config = dict(
    intermediate_size=384,
    vocab_size=1130,
    norm_eps=1e-05,
    rope_fraction=1.0,
    learning_rate=0.0104,
    decay_fraction=1.0,
    batch_tokens=16384,
    doc_mask=True,
)
Each number is 50 + 10 x the weight over its row's rms, rounded and kept within 0 to 99. Layers, rows and columns count from 0. The size before them is the row's rms in percent of the matrix's.

# layer 8 MLP gate, 384x192, rms 0.0833, rows 43-67, columns 0-95
101:48 35 56 40 45 29 45 52 69 28 58 42 55 50 59 57 48 42 60 48 58 44 52 61 57 51 40 29 28 50 54 51 28 61 47 52 39 57 48 64 56 63 54 21 59 67 53 38 32 42 62 35 42 56 49 53 53 50 55 58 46 38 53 36 42 49 55 55 59 62 29 54 37 60 49 59 35 56 48 63 41 69 53 63 47 50 56 20 48 49 53 52 64 44 54 41
094:37 63 47 59 60 51 52 48 43 65 38 48 56 62 40 60 32 42 70 43 53 49 50 45 66 81 50 56 62 72 39 61 49 47 60 40 50 50 63 51 60 49 50 49 44 54 50 43 48 56 58 56 52 39 64 55 42 29 41 27 54 57 37 68 52 39 42 48 70 58 49 47 56 65 55 73 41 47 47 55 45 55 54 43 50 50 46 52 44 58 45 52 31 40 64 58
102:62 54 57 62 53 59 53 44 36 45 45 63 63 51 61 47 46 38 42 39 57 54 62 57 50 51 46 56 62 42 69 48 58 40 46 73 41 54 37 43 50 46 48 26 46 58 38 81 52 49 49 56 61 56 57 53 57 60 56 45 54 27 53 42 42 74 38 57 52 41 60 59 56 44 33 50 44 53 54 55 58 56 55 43 67 47 34 50 53 54 53 57 63 51 51 43
100:44 69 42 51 65 35 44 40 46 53 69 30 55 51 48 43 45 38 62 42 59 67 33 52 59 45 58 52 39 54 63 65 50 61 59 43 62 52 60 47 62 29 57 45 61 48 51 80 49 63 50 36 43 44 65 61 46 42 40 59 53 30 60 46 61 58 52 48 42 62 42 51 52 66 65 65 54 42 64 41 50 58 57 57 40 40 53 52 51 53 47 46 67 50 55 42
095:45 66 38 67 39 56 44 62 54 53 49 62 47 57 38 55 44 52 39 40 49 55 38 35 47 41 45 64 52 44 50 36 49 41 62 68 47 53 42 66 55 44 57 54 52 35 36 46 67 35 26 45 50 47 45 50 41 56 51 66 63 45 44 68 39 62 55 39 59 58 31 52 57 53 51 67 64 39 58 39 58 70 66 38 66 45 42 50 63 52 34 50 50 39 42 59
102:51 43 47 42 52 53 51 54 42 58 67 49 42 60 55 68 49 38 43 53 50 47 35 56 58 45 62 42 44 36 32 44 44 34 55 48 42 66 56 29 43 49 53 56 56 59 51 50 39 41 60 57 50 48 50 55 49 53 48 60 47 44 30 55 70 54 54 51 53 59 44 29 49 36 37 53 46 46 43 57 45 46 39 60 47 55 55 39 39 55 49 44 22 39 57 42
102:45 48 59 62 69 43 52 44 37 53 48 31 56 46 57 44 54 61 39 51 39 44 36 60 43 66 40 53 32 37 46 54 62 61 39 41 35 55 47 57 55 60 41 48 48 62 51 59 42 54 60 43 44 66 59 36 38 29 50 49 61 50 49 45 61 49 43 42 52 59 56 66 60 77 51 53 34 59 56 56 45 57 60 71 46 50 53 47 41 51 34 35 47 60 63 65
098:64 48 51 50 61 55 52 44 60 61 61 38 60 40 21 66 69 47 50 52 44 43 76 65 58 46 48 39 62 45 56 52 46 52 55 43 43 64 40 48 45 49 59 47 54 51 59 40 45 54 63 60 35 42 39 55 35 37 56 42 41 59 50 52 52 51 49 50 44 26 36 44 65 52 38 49 57 46 42 53 57 49 57 44 49 65 37 36 37 59 47 61 50 50 59 39
104:46 65 49 66 51 51 41 46 67 43 57 44 51 61 66 47 35 40 39 39 36 45 55 48 45 55 47 50 69 48 40 32 50 54 64 56 42 67 64 62 41 49 53 48 55 44 33 46 66 66 60 45 61 47 63 40 64 56 47 38 60 36 54 53 34 32 57 62 41 38 54 59 49 56 50 54 59 41 47 49 39 53 45 72 39 47 45 46 62 55 61 56 56 71 46 51
094:58 47 55 59 54 42 72 39 67 48 34 51 44 84 47 50 62 48 62 63 45 62 53 75 39 51 56 53 64 38 58 50 33 55 44 46 44 44 60 31 47 35 63 42 58 46 59 47 51 62 60 45 44 52 52 43 50 30 35 47 44 52 38 44 66 75 56 62 45 59 53 43 50 28 46 49 53 51 41 57 61 59 55 50 61 37 48 36 35 58 49 60 39 42 39 59
103:46 50 60 41 30 52 40 39 49 61 49 38 49 58 50 53 67 56 55 42 51 42 44 69 54 35 59 41 45 43 40 61 59 51 45 48 46 48 48 54 64 40 26 44 42 49 53 47 64 53 56 31 47 49 54 53 35 56 65 32 60 65 47 46 51 41 80 47 47 45 53 55 62 48 38 85 49 43 53 49 39 38 39 46 61 49 54 53 61 47 64 41 39 66 51 49
097:49 63 49 42 51 42 51 31 32 58 54 52 50 63 41 52 34 54 39 48 52 58 47 52 47 43 39 34 42 18 62 45 51 64 49 49 57 70 47 55 48 77 46 72 33 43 34 50 56 45 53 39 51 47 51 49 47 47 38 41 52 59 48 61 25 50 52 43 39 42 41 58 46 60 53 51 65 48 54 48 50 55 37 54 64 54 63 48 61 52 39 38 40 49 46 47
103:35 52 44 58 52 53 40 39 50 58 38 44 57 58 49 62 53 63 49 52 40 68 49 40 39 70 56 66 54 63 60 61 46 43 33 51 55 45 57 66 50 46 35 70 62 57 50 52 67 69 41 49 43 47 61 49 52 34 56 43 46 42 57 55 43 42 29 47 68 35 54 48 62 38 52 57 34 44 37 59 62 65 35 36 44 61 51 55 62 55 66 48 47 68 63 48
106:49 56 41 61 64 28 52 49 44 42 39 72 59 41 61 52 59 54 66 43 46 66 59 48 45 47 41 50 48 43 61 59 56 57 54 54 38 52 42 48 62 55 42 57 59 48 65 44 46 39 43 58 20 45 51 67 49 52 46 56 41 54 30 48 43 50 55 46 58 42 50 51 76 42 40 32 56 49 39 44 50 44 38 55 51 49 58 48 63 51 43 53 45 42 50 51
097:29 43 57 56 62 37 69 60 54 51 31 59 41 70 44 49 48 47 55 52 59 56 60 51 65 55 29 37 39 52 49 47 54 56 63 54 53 65 46 48 59 36 46 41 49 66 44 43 44 47 60 56 52 32 52 60 47 45 54 37 63 55 63 49 55 55 41 39 60 61 55 64 61 53 66 57 36 42 46 46 39 52 47 41 33 45 31 42 65 42 45 34 51 66 53 43
096:67 50 54 49 53 54 58 42 39 50 51 59 32 33 54 45 54 61 49 48 59 47 35 39 48 49 50 53 48 40 55 42 64 41 73 54 35 46 29 58 46 47 38 41 44 47 56 43 41 50 40 62 49 46 47 50 40 44 39 70 34 44 56 54 38 50 58 58 55 46 52 36 62 69 56 36 68 53 73 55 47 45 71 44 41 54 40 51 47 39 42 38 58 59 60 43
106:42 43 45 53 70 56 36 45 40 47 28 52 51 44 46 46 42 51 57 46 46 61 64 40 43 43 60 42 53 34 55 61 36 32 57 43 47 41 39 52 54 42 36 21 54 51 54 30 31 51 61 51 34 52 48 58 55 56 55 54 50 54 49 50 39 53 42 45 27 32 31 65 42 60 46 36 34 60 62 35 55 61 71 47 55 39 54 49 50 67 74 39 66 29 43 55
105:51 47 47 49 65 44 54 46 52 36 59 51 67 53 56 64 67 55 45 60 63 49 51 51 48 39 57 44 54 36 55 39 44 49 65 47 54 44 44 48 51 57 21 47 52 51 44 65 40 37 49 42 49 29 44 36 62 69 45 54 52 64 47 66 68 36 61 51 44 47 39 56 53 65 44 57 35 39 66 45 49 54 57 50 55 39 38 35 60 43 42 69 56 45 44 55
101:58 40 75 49 59 61 65 50 51 46 34 53 54 52 41 49 64 55 48 56 70 50 38 57 70 51 50 54 35 52 53 69 39 50 55 50 36 58 48 36 53 43 49 51 64 55 51 42 52 41 60 43 50 64 59 53 28 67 35 52 55 56 46 36 49 45 42 51 41 49 53 53 35 46 39 60 47 48 57 46 35 41 45 41 50 58 58 36 70 52 61 54 35 59 38 70
095:49 65 48 56 53 41 69 62 49 41 37 59 34 55 39 59 54 65 49 53 41 32 34 65 54 50 46 42 55 52 61 69 71 57 54 66 46 47 56 57 53 58 55 66 45 59 46 60 49 51 65 49 52 41 54 34 55 50 40 45 71 69 38 44 48 68 48 51 49 52 54 62 43 26 48 42 58 43 42 54 30 58 41 51 50 42 39 51 52 41 55 59 53 39 55 55
099:44 46 46 56 68 45 27 63 47 41 37 54 54 60 34 49 36 58 50 46 36 76 60 45 41 53 42 46 66 25 44 67 41 52 46 47 44 38 48 59 50 64 45 42 55 31 61 33 52 38 51 45 49 48 59 43 60 67 49 46 58 52 58 46 43 65 58 50 32 53 43 37 43 47 42 44 57 42 42 59 31 44 48 44 21 60 60 26 65 58 49 48 49 53 40 47
102:57 57 43 37 58 50 40 57 53 38 44 41 57 41 62 60 57 68 33 41 56 55 50 42 63 26 52 43 60 45 60 54 38 57 59 52 43 62 44 66 63 49 34 62 44 61 58 30 63 40 57 51 57 45 55 42 64 36 64 54 49 65 44 54 41 45 59 52 56 61 34 52 63 46 43 60 39 40 56 53 49 51 41 60 43 60 50 67 39 55 63 47 58 49 35 45
100:67 59 37 53 45 53 47 43 63 40 59 66 51 58 45 29 51 38 43 69 58 37 50 39 52 54 38 42 34 29 53 48 56 50 43 47 54 44 41 69 42 50 36 31 42 41 57 54 47 48 54 54 53 67 54 53 45 63 38 54 48 43 54 69 55 37 33 43 52 39 51 35 53 38 45 39 46 61 50 57 75 57 33 49 49 64 56 46 55 62 24 67 41 26 55 51
101:50 63 71 41 34 52 51 43 37 46 41 49 46 42 47 49 38 46 40 50 43 63 53 37 48 67 56 53 57 50 51 43 65 50 49 42 58 53 40 63 27 48 48 59 52 62 56 50 49 68 54 37 42 58 33 53 45 65 60 38 63 48 59 59 75 56 48 54 56 49 37 35 24 49 50 48 69 37 54 56 58 59 55 37 47 47 54 49 47 59 52 32 54 36 53 68
089:55 50 42 58 40 59 50 58 52 50 43 53 62 44 55 37 59 41 66 57 52 64 38 37 52 36 44 45 41 14 43 47 71 46 50 47 41 53 43 52 50 55 55 35 34 40 57 51 52 51 49 39 46 54 62 49 58 56 47 56 77 36 48 48 44 40 33 26 61 40 37 39 53 49 64 48 45 44 45 50 39 60 44 67 73 50 51 27 71 50 52 40 43 63 54 47
# layer 8 MLP up, 384x192, rms 0.0835, rows 43-66, columns 0-95
100:29 48 43 53 40 59 58 56 47 38 40 40 68 53 45 23 47 46 39 56 49 49 45 38 46 46 61 34 64 55 48 48 55 60 69 45 32 53 51 51 43 65 57 64 44 39 67 49 45 68 50 20 53 59 50 37 56 45 64 67 43 35 48 49 45 61 47 65 62 52 42 48 44 44 59 36 58 53 29 70 52 41 38 52 47 59 61 32 45 66 39 59 48 61 57 41
101:55 26 42 32 46 26 52 49 68 41 47 43 55 49 47 50 57 46 52 58 49 43 40 59 59 48 50 49 54 44 51 43 64 36 58 60 47 40 48 43 59 47 34 32 47 47 52 70 59 51 56 60 49 46 42 47 61 59 46 42 54 61 58 44 37 49 50 67 60 40 36 64 39 46 24 50 65 55 37 61 40 70 51 62 41 62 39 47 58 64 54 69 42 59 61 53
099:56 50 42 34 66 75 53 60 43 43 58 30 41 34 43 40 52 65 46 65 39 56 39 48 54 20 45 49 61 39 37 45 61 35 60 34 53 40 47 58 37 45 58 48 44 60 39 54 37 38 59 55 41 57 54 53 58 63 48 66 59 29 36 33 37 65 38 36 43 44 52 50 41 58 58 62 20 52 42 48 49 42 42 54 63 57 38 38 50 50 44 44 47 57 50 50
098:40 50 47 41 46 61 70 50 33 54 43 54 43 66 52 32 62 37 46 50 61 42 42 60 46 57 63 58 51 41 60 43 56 53 73 50 58 59 59 64 59 41 33 54 65 50 50 44 46 59 32 54 51 44 57 31 44 52 36 42 48 61 62 50 60 62 55 52 51 60 40 78 40 34 69 45 50 59 59 66 58 44 57 52 44 44 30 36 36 63 51 53 74 59 48 57
097:57 35 47 57 45 49 51 38 63 66 56 44 40 56 58 36 40 78 47 44 38 36 56 30 53 55 32 49 34 46 39 54 52 44 71 52 57 30 43 38 63 54 37 39 51 72 55 36 55 53 51 48 58 59 67 51 54 40 40 63 57 33 56 56 54 45 46 55 48 51 51 46 43 56 63 38 42 52 41 55 47 45 45 45 49 67 72 57 46 52 46 46 40 44 44 59
097:59 45 35 73 43 56 66 50 43 42 55 53 49 61 59 43 45 54 55 61 40 61 40 51 51 62 54 39 60 46 38 38 54 54 64 66 43 49 49 38 45 51 38 42 46 43 48 36 40 41 48 49 53 49 58 45 64 42 63 48 39 50 36 36 60 52 53 76 55 51 54 54 42 40 29 50 23 50 58 41 50 63 47 52 45 55 62 43 66 58 41 59 44 60 28 52
102:50 39 52 55 65 48 49 38 56 49 49 23 41 64 35 41 61 35 53 49 58 46 38 52 54 56 61 43 28 47 52 45 52 60 45 52 55 55 54 32 37 37 47 31 53 53 39 47 37 56 47 55 43 61 46 42 52 22 61 38 46 43 64 55 49 37 45 57 50 43 48 41 55 42 53 45 41 71 49 54 43 49 43 37 52 67 39 48 45 60 49 53 61 64 50 66
096:39 47 49 61 34 47 48 55 39 66 61 45 55 61 52 55 59 54 51 49 52 48 49 43 70 66 60 61 69 48 59 51 51 44 51 42 55 50 54 36 51 42 50 42 75 43 53 30 49 54 36 80 47 58 68 40 45 52 42 40 45 49 47 55 53 48 49 56 59 51 68 52 54 62 55 37 43 55 55 43 60 64 65 51 38 34 54 33 41 54 42 53 76 51 51 55
100:55 47 54 41 45 48 54 48 52 69 58 36 39 64 67 59 36 46 31 46 44 62 48 49 50 61 47 39 44 50 45 52 65 52 47 37 46 41 59 49 46 47 40 65 30 46 39 56 47 59 68 62 77 49 53 53 67 56 48 40 44 43 61 68 61 47 47 53 60 33 42 50 57 65 51 46 61 55 38 55 40 61 71 51 48 45 61 60 57 61 54 38 36 63 43 24
098:42 48 43 38 52 48 48 63 30 46 60 46 36 63 42 60 43 50 57 55 58 61 72 40 53 34 45 66 49 57 40 62 65 60 56 54 52 49 53 48 41 50 46 60 68 47 50 58 45 46 47 78 59 57 51 25 38 45 49 47 56 42 69 67 39 41 48 43 64 40 47 46 58 65 65 36 40 48 33 70 58 42 46 50 62 47 44 53 48 64 56 55 69 55 65 40
105:46 36 30 42 54 49 42 41 70 38 38 47 69 49 42 53 38 51 46 51 37 50 74 37 50 54 65 48 52 52 43 55 30 52 60 33 41 53 38 71 56 43 52 47 56 30 40 50 48 55 70 42 57 54 49 54 35 45 44 40 52 58 55 47 36 33 55 64 42 27 54 43 47 51 64 54 53 36 43 45 61 40 37 48 69 41 54 45 64 59 57 45 53 50 44 41
100:64 73 54 52 55 51 46 45 46 48 37 63 60 41 39 59 52 51 44 52 41 60 54 54 30 52 56 44 29 58 49 40 57 52 58 51 54 36 49 39 27 51 57 45 44 52 62 58 62 47 32 46 29 55 43 48 40 65 60 62 51 39 44 45 35 39 50 61 37 49 65 49 35 45 70 51 69 73 52 42 52 53 40 58 52 32 66 52 36 57 47 42 47 50 48 56
099:42 32 63 51 53 47 47 61 68 45 54 38 52 52 65 57 51 48 68 52 56 33 58 69 48 64 39 45 56 38 42 55 46 53 50 68 61 48 40 43 62 46 50 47 63 55 53 40 44 65 42 58 28 24 61 44 44 71 50 42 55 42 44 64 32 67 50 28 51 53 43 50 51 51 49 41 47 39 64 34 55 73 63 52 53 60 35 57 55 47 42 65 42 46 58 34
105:54 57 55 45 48 65 36 49 43 52 53 39 46 44 50 28 39 51 42 56 52 44 50 55 65 56 45 62 41 57 51 43 33 36 46 55 38 61 53 52 53 42 53 42 57 40 52 28 75 48 40 39 57 55 60 32 38 41 52 48 58 55 67 62 59 54 34 51 33 55 34 53 47 58 50 64 46 58 52 46 57 52 57 44 60 62 41 50 40 45 58 54 54 49 59 50
092:52 46 50 46 46 71 38 56 43 59 46 44 56 49 69 53 59 58 49 54 34 41 51 48 46 48 64 40 30 50 52 59 34 56 40 56 49 49 31 24 59 50 51 57 66 43 51 72 46 54 44 62 55 57 29 52 50 30 50 55 45 33 58 45 61 33 71 76 54 57 62 47 55 43 38 58 55 24 54 54 54 61 58 57 45 41 49 45 38 50 57 64 53 43 57 59
101:42 47 63 39 41 54 29 52 30 51 31 52 56 61 53 69 70 61 46 57 44 47 51 48 47 52 40 61 50 69 37 60 16 31 34 59 40 51 62 53 53 40 47 43 30 43 53 22 61 45 45 40 50 51 37 64 47 42 41 55 39 60 44 57 57 36 44 59 42 48 58 61 47 45 58 53 32 55 36 50 46 44 52 36 42 50 44 52 51 31 45 55 49 43 59 45
106:46 44 50 62 56 32 38 54 54 41 31 38 43 69 48 46 59 56 45 67 60 64 67 42 43 59 52 52 57 38 58 46 52 26 68 48 36 60 48 22 64 41 35 48 37 49 72 43 40 44 45 48 54 56 57 55 32 39 36 57 66 49 62 47 50 57 37 46 53 43 52 52 61 50 47 46 44 63 42 45 33 57 47 47 56 35 65 55 40 57 63 34 57 54 44 47
103:56 37 47 52 33 42 45 50 49 36 34 35 51 67 42 56 49 46 56 50 49 42 50 47 52 57 40 38 50 33 56 54 59 28 44 40 54 63 29 63 45 58 70 49 59 60 56 44 54 85 45 53 48 50 51 53 44 33 61 46 54 34 55 54 41 58 34 60 60 55 45 50 63 48 53 58 50 43 43 50 39 56 63 48 48 54 44 66 48 48 50 50 55 21 55 44
099:62 42 64 63 39 40 52 61 70 64 47 46 34 64 39 36 41 50 42 52 59 42 53 52 29 53 65 38 55 55 59 61 42 57 65 39 48 61 69 59 45 64 54 42 33 51 46 55 36 58 65 55 45 58 38 45 50 39 57 53 45 39 40 55 50 65 43 52 47 66 38 38 59 65 50 55 65 55 31 49 69 47 55 72 56 46 31 53 43 46 49 44 48 54 47 40
097:41 54 42 42 60 41 51 47 45 46 65 62 45 44 59 61 58 50 41 63 62 54 52 63 38 27 55 47 59 43 46 64 55 52 44 47 42 63 48 37 69 47 59 69 55 54 45 76 57 52 48 61 44 54 62 52 53 67 45 49 56 49 50 44 59 53 53 53 52 37 49 37 45 55 53 39 50 38 51 39 53 36 57 51 59 39 54 54 11 69 57 56 45 63 51 57
098:40 43 43 44 55 37 52 39 40 50 37 44 44 34 26 52 44 46 54 38 60 49 45 52 53 66 23 56 52 47 46 44 39 56 58 63 66 33 34 63 49 45 40 53 58 54 39 39 45 47 47 53 61 52 47 41 51 41 59 46 51 40 49 51 42 59 60 41 50 56 73 60 49 66 64 49 58 48 52 65 41 53 49 62 57 39 40 19 57 50 48 38 57 66 54 50
106:52 44 46 53 45 64 48 59 49 73 58 46 56 52 55 50 55 47 56 49 62 62 32 48 60 33 47 58 64 42 37 35 66 56 55 56 47 37 52 53 43 42 50 64 58 45 50 55 45 54 44 56 49 59 56 72 60 74 57 50 40 41 52 36 61 65 41 44 45 54 49 52 41 55 47 35 50 56 50 69 59 33 44 42 60 61 42 40 45 37 50 49 40 41 56 65
102:64 44 47 41 21 57 37 59 40 59 47 55 28 41 46 44 52 38 40 68 54 36 31 34 47 49 63 56 64 48 60 46 44 60 39 44 50 54 64 62 38 54 41 43 67 42 72 54 40 75 53 50 53 53 52 31 65 67 66 27 44 55 63 50 40 51 59 62 47 37 40 56 30 57 56 44 55 48 52 63 51 52 43 43 59 47 45 44 56 37 58 52 44 43 59 64
094:38 53 53 51 70 49 38 62 61 47 41 50 32 50 58 51 55 50 52 51 50 61 71 63 58 31 62 64 45 45 50 69 46 51 56 44 63 51 60 54 54 62 57 58 60 36 75 59 47 49 49 55 43 37 54 50 57 38 54 58 56 51 40 56 40 62 52 68 49 25 55 63 49 45 53 30 54 64 51 39 59 55 56 56 47 46 55 64 42 63 60 48 49 74 58 49
# layer 8 MLP down (transposed), 384x192, rms 0.0376, rows 43-66, columns 0-95
097:40 55 42 57 40 49 46 57 46 58 30 49 59 48 62 37 58 41 44 45 48 43 54 45 66 58 42 51 48 58 69 71 47 46 47 47 43 42 44 42 44 50 57 58 46 36 67 32 54 60 42 47 55 58 47 39 46 49 52 66 31 44 42 53 49 61 50 46 58 76 34 41 46 32 41 57 48 52 59 34 54 25 39 54 55 36 63 56 54 66 38 34 37 59 56 60
098:41 50 55 54 73 53 49 50 42 66 43 61 42 52 59 54 51 47 54 50 56 40 67 40 47 43 25 57 40 49 40 58 62 59 52 55 50 42 47 44 46 59 47 54 53 44 53 57 47 56 37 32 49 58 48 48 40 33 55 48 34 41 54 63 71 51 56 50 36 52 45 50 40 39 52 64 44 45 43 42 61 58 59 51 39 40 42 62 39 48 43 37 62 46 52 56
101:42 50 38 52 64 56 42 59 49 42 55 37 46 50 51 44 60 71 55 52 68 44 41 62 49 43 50 40 45 51 49 32 55 37 44 63 40 57 60 57 38 66 54 53 51 45 73 28 58 48 59 34 52 42 36 64 55 55 47 30 40 48 58 55 47 45 58 43 45 52 48 34 44 51 60 41 46 51 54 33 51 27 53 50 54 51 72 52 68 36 57 55 52 67 33 53
099:53 58 56 54 54 66 31 72 36 62 44 58 52 51 33 43 56 39 74 26 39 49 34 32 40 49 51 50 29 29 47 52 37 45 54 53 51 43 52 53 40 52 39 46 58 59 58 53 61 55 58 46 45 37 59 39 45 54 62 53 39 46 53 49 45 47 56 31 58 38 46 41 51 69 35 65 38 56 43 64 72 37 47 47 46 48 34 43 69 72 69 32 60 41 47 50
091:44 54 49 44 45 41 51 33 42 59 33 49 39 56 71 65 54 56 59 45 45 42 58 49 41 56 66 51 52 48 56 45 67 41 66 42 49 71 53 59 45 54 37 32 44 43 61 62 49 42 46 75 60 44 47 35 38 40 41 44 48 71 31 52 42 46 52 40 43 64 61 52 59 58 41 49 58 56 38 52 35 40 32 39 35 76 48 51 65 57 50 63 28 48 58 34
096:43 35 41 33 36 47 41 40 50 55 38 36 69 74 45 49 70 54 50 46 56 45 66 37 50 68 50 44 47 59 72 41 60 43 39 56 56 43 50 58 53 46 53 74 35 52 54 55 62 42 37 42 38 60 45 35 48 69 57 56 48 49 35 35 49 40 62 65 67 42 48 46 44 57 57 76 64 34 60 47 54 41 44 45 48 43 54 45 47 53 58 52 56 43 61 47
100:34 43 58 57 49 53 54 54 46 45 35 69 49 52 60 53 48 40 35 52 40 74 33 49 55 45 53 53 33 50 39 39 55 39 56 53 30 44 39 64 50 61 37 56 47 47 55 62 61 50 39 52 54 68 39 61 33 58 60 72 47 53 64 63 46 43 45 70 50 74 49 57 40 38 51 47 47 60 42 52 42 59 43 46 48 37 49 59 63 46 17 53 52 60 30 51
096:43 61 62 57 65 44 56 47 64 38 55 61 45 73 43 41 47 59 63 53 59 39 44 43 46 45 78 64 35 43 47 45 39 45 62 59 36 49 69 35 62 28 57 42 57 55 45 33 54 49 69 63 39 52 46 46 35 52 59 59 37 49 45 51 74 36 30 30 44 37 43 57 53 46 66 56 51 61 47 52 54 56 42 50 52 56 52 61 64 57 46 61 48 45 52 41
101:56 37 60 63 67 72 47 45 38 46 34 50 57 50 60 45 57 72 47 51 43 72 50 49 59 32 46 46 47 39 41 28 38 41 55 57 53 51 39 70 46 40 43 54 40 48 39 64 67 51 43 42 61 74 60 72 49 42 67 57 51 53 54 45 52 47 62 42 53 40 29 53 49 57 36 46 46 64 35 44 41 36 56 45 39 36 44 58 43 55 51 52 44 46 46 46
096:73 51 57 51 53 43 57 50 48 26 38 56 50 23 42 35 38 61 60 47 55 33 43 48 66 31 69 41 38 46 46 37 44 58 53 37 47 63 62 48 53 28 45 57 50 59 53 51 54 58 51 71 38 57 47 48 60 68 48 42 54 29 51 55 56 55 63 41 48 55 70 49 43 65 47 41 57 47 43 58 48 45 43 42 60 45 40 57 53 41 55 48 51 53 60 60
099:42 66 63 44 66 45 44 49 43 53 60 31 44 58 44 35 49 42 51 56 47 33 46 36 49 64 32 41 44 57 29 34 31 45 51 66 53 39 45 49 56 57 29 60 45 29 57 49 49 44 53 52 42 34 49 55 57 51 45 39 56 45 72 70 51 64 53 53 43 42 52 51 46 57 62 43 53 54 49 52 45 39 43 48 62 38 69 49 52 56 52 35 66 62 62 53
101:31 59 50 51 60 43 50 56 53 50 43 41 46 35 40 49 56 61 50 38 40 31 41 57 43 66 45 61 49 62 41 47 50 40 35 52 48 45 55 55 51 53 39 52 35 58 51 52 42 46 41 35 45 51 45 60 52 57 52 49 42 34 40 40 39 41 65 52 25 50 51 47 44 53 57 41 65 35 71 53 54 58 54 27 39 45 61 60 51 44 37 63 65 48 41 65
100:54 73 66 48 37 58 55 54 64 42 55 48 44 43 37 41 57 47 41 38 44 60 53 47 38 48 55 63 59 58 55 41 67 36 38 45 45 61 46 46 30 82 46 55 56 57 63 60 57 43 44 50 51 59 55 31 45 40 37 48 38 56 45 39 48 60 47 62 51 34 58 46 57 35 43 35 80 63 41 50 49 59 52 56 53 50 62 62 60 67 58 49 56 68 54 51
100:43 33 48 34 50 82 54 55 37 65 41 41 56 61 35 57 60 49 48 59 56 54 28 51 54 54 47 63 68 56 56 47 62 60 43 44 59 64 53 67 51 57 39 43 67 48 57 33 56 61 34 51 39 56 43 41 20 39 59 60 43 43 44 48 54 61 43 51 32 45 39 34 43 53 57 67 54 52 44 59 62 55 58 41 49 58 56 58 36 52 54 45 46 54 50 50
095:40 62 50 48 47 53 37 58 46 51 46 49 31 36 55 54 42 48 50 37 43 49 48 50 53 34 45 38 32 55 47 60 53 53 46 53 62 50 37 49 48 31 63 53 52 57 41 47 44 48 57 42 59 41 40 46 61 42 47 33 61 47 58 65 63 27 57 40 61 60 56 47 75 42 59 61 45 32 47 38 47 41 56 32 32 43 39 43 43 42 47 45 47 59 51 38
101:52 52 37 36 59 70 37 62 50 48 59 57 38 40 51 57 57 59 55 55 66 49 49 43 54 52 60 43 53 44 52 53 62 38 53 43 75 39 64 56 46 49 38 42 30 52 58 31 46 51 38 47 61 63 41 47 48 42 43 63 42 52 55 33 40 49 69 37 50 34 42 52 52 47 58 49 40 71 51 38 51 40 77 50 51 37 68 49 39 55 44 50 48 42 55 38
111:63 58 64 49 50 51 42 62 54 43 67 68 44 52 56 45 37 53 54 56 51 48 50 57 61 48 41 39 64 49 44 74 35 42 43 62 51 50 62 50 61 42 41 39 70 46 44 49 61 47 53 46 38 58 40 54 50 41 55 52 50 64 47 59 55 74 45 52 54 44 44 49 37 56 48 33 36 47 53 39 31 63 52 50 33 39 66 52 50 39 39 53 44 53 59 44
103:44 62 45 40 59 49 50 38 43 47 61 51 51 65 49 43 29 72 47 55 52 41 59 57 37 58 55 55 56 34 53 49 35 43 65 60 53 34 45 58 36 52 49 49 54 38 58 52 41 44 65 58 46 41 58 57 40 38 40 49 38 50 66 46 39 48 65 42 52 42 60 39 54 53 60 49 46 52 53 37 63 39 38 56 49 67 53 44 43 67 51 44 45 44 46 69
106:53 49 42 43 32 48 34 19 46 61 57 58 49 54 58 59 42 35 49 37 63 60 39 59 57 53 34 70 59 41 53 54 60 41 58 40 47 40 39 53 41 46 44 52 72 56 56 48 56 47 43 46 44 35 50 41 59 23 52 53 48 69 71 45 56 56 27 44 49 52 34 59 68 61 53 42 43 46 56 60 47 30 47 57 44 39 50 64 43 42 59 53 52 42 46 46
102:59 55 35 37 47 55 54 57 46 57 43 56 55 38 31 39 28 56 53 42 41 38 62 55 50 44 52 53 38 42 47 52 47 58 70 70 36 47 57 56 34 48 45 35 61 50 50 66 59 55 44 50 61 48 38 38 49 41 47 55 49 47 40 37 42 63 48 51 36 56 37 49 47 42 36 41 57 45 54 47 59 73 48 53 45 47 38 50 46 28 47 48 47 52 57 52
101:43 48 48 33 39 61 60 58 57 49 47 36 48 40 13 48 54 53 59 50 50 56 46 43 50 54 60 58 58 48 41 37 60 45 58 48 43 54 40 50 46 42 45 44 46 64 58 43 39 39 40 62 31 56 47 76 41 38 47 53 42 57 71 59 60 51 47 35 59 62 51 59 40 43 64 52 60 44 38 68 47 54 50 40 44 45 40 48 45 48 20 49 50 59 41 51
099:69 45 37 41 36 56 44 67 43 63 36 44 22 42 60 46 49 35 49 42 49 61 42 56 36 42 38 52 56 69 41 64 54 48 49 37 65 62 51 52 55 48 49 55 41 57 49 41 41 45 46 44 69 46 42 42 42 42 53 39 40 46 57 48 46 43 40 50 44 59 65 43 57 62 42 48 42 46 54 46 40 75 41 63 58 43 52 68 41 43 48 46 40 56 40 17
100:47 48 31 47 45 43 57 54 46 54 59 57 35 76 38 53 55 40 61 54 63 56 45 44 62 60 41 48 49 39 52 39 35 52 53 66 54 63 36 44 53 61 48 48 48 65 48 51 46 49 56 37 36 52 66 33 49 41 56 54 64 63 66 68 54 56 42 49 48 41 45 38 37 44 49 40 46 60 72 63 61 58 67 46 50 39 63 59 36 45 58 54 43 44 68 69
096:27 58 62 36 43 48 59 53 46 42 46 45 52 57 33 47 52 59 35 60 56 53 41 61 57 43 63 45 53 38 20 34 49 56 66 49 39 44 47 49 36 46 36 63 31 43 52 47 63 63 57 37 45 55 52 49 47 50 61 52 63 51 37 54 64 61 40 43 57 44 36 29 42 51 58 41 46 56 26 53 47 49 46 33 45 50 56 40 58 36 61 69 69 51 61 55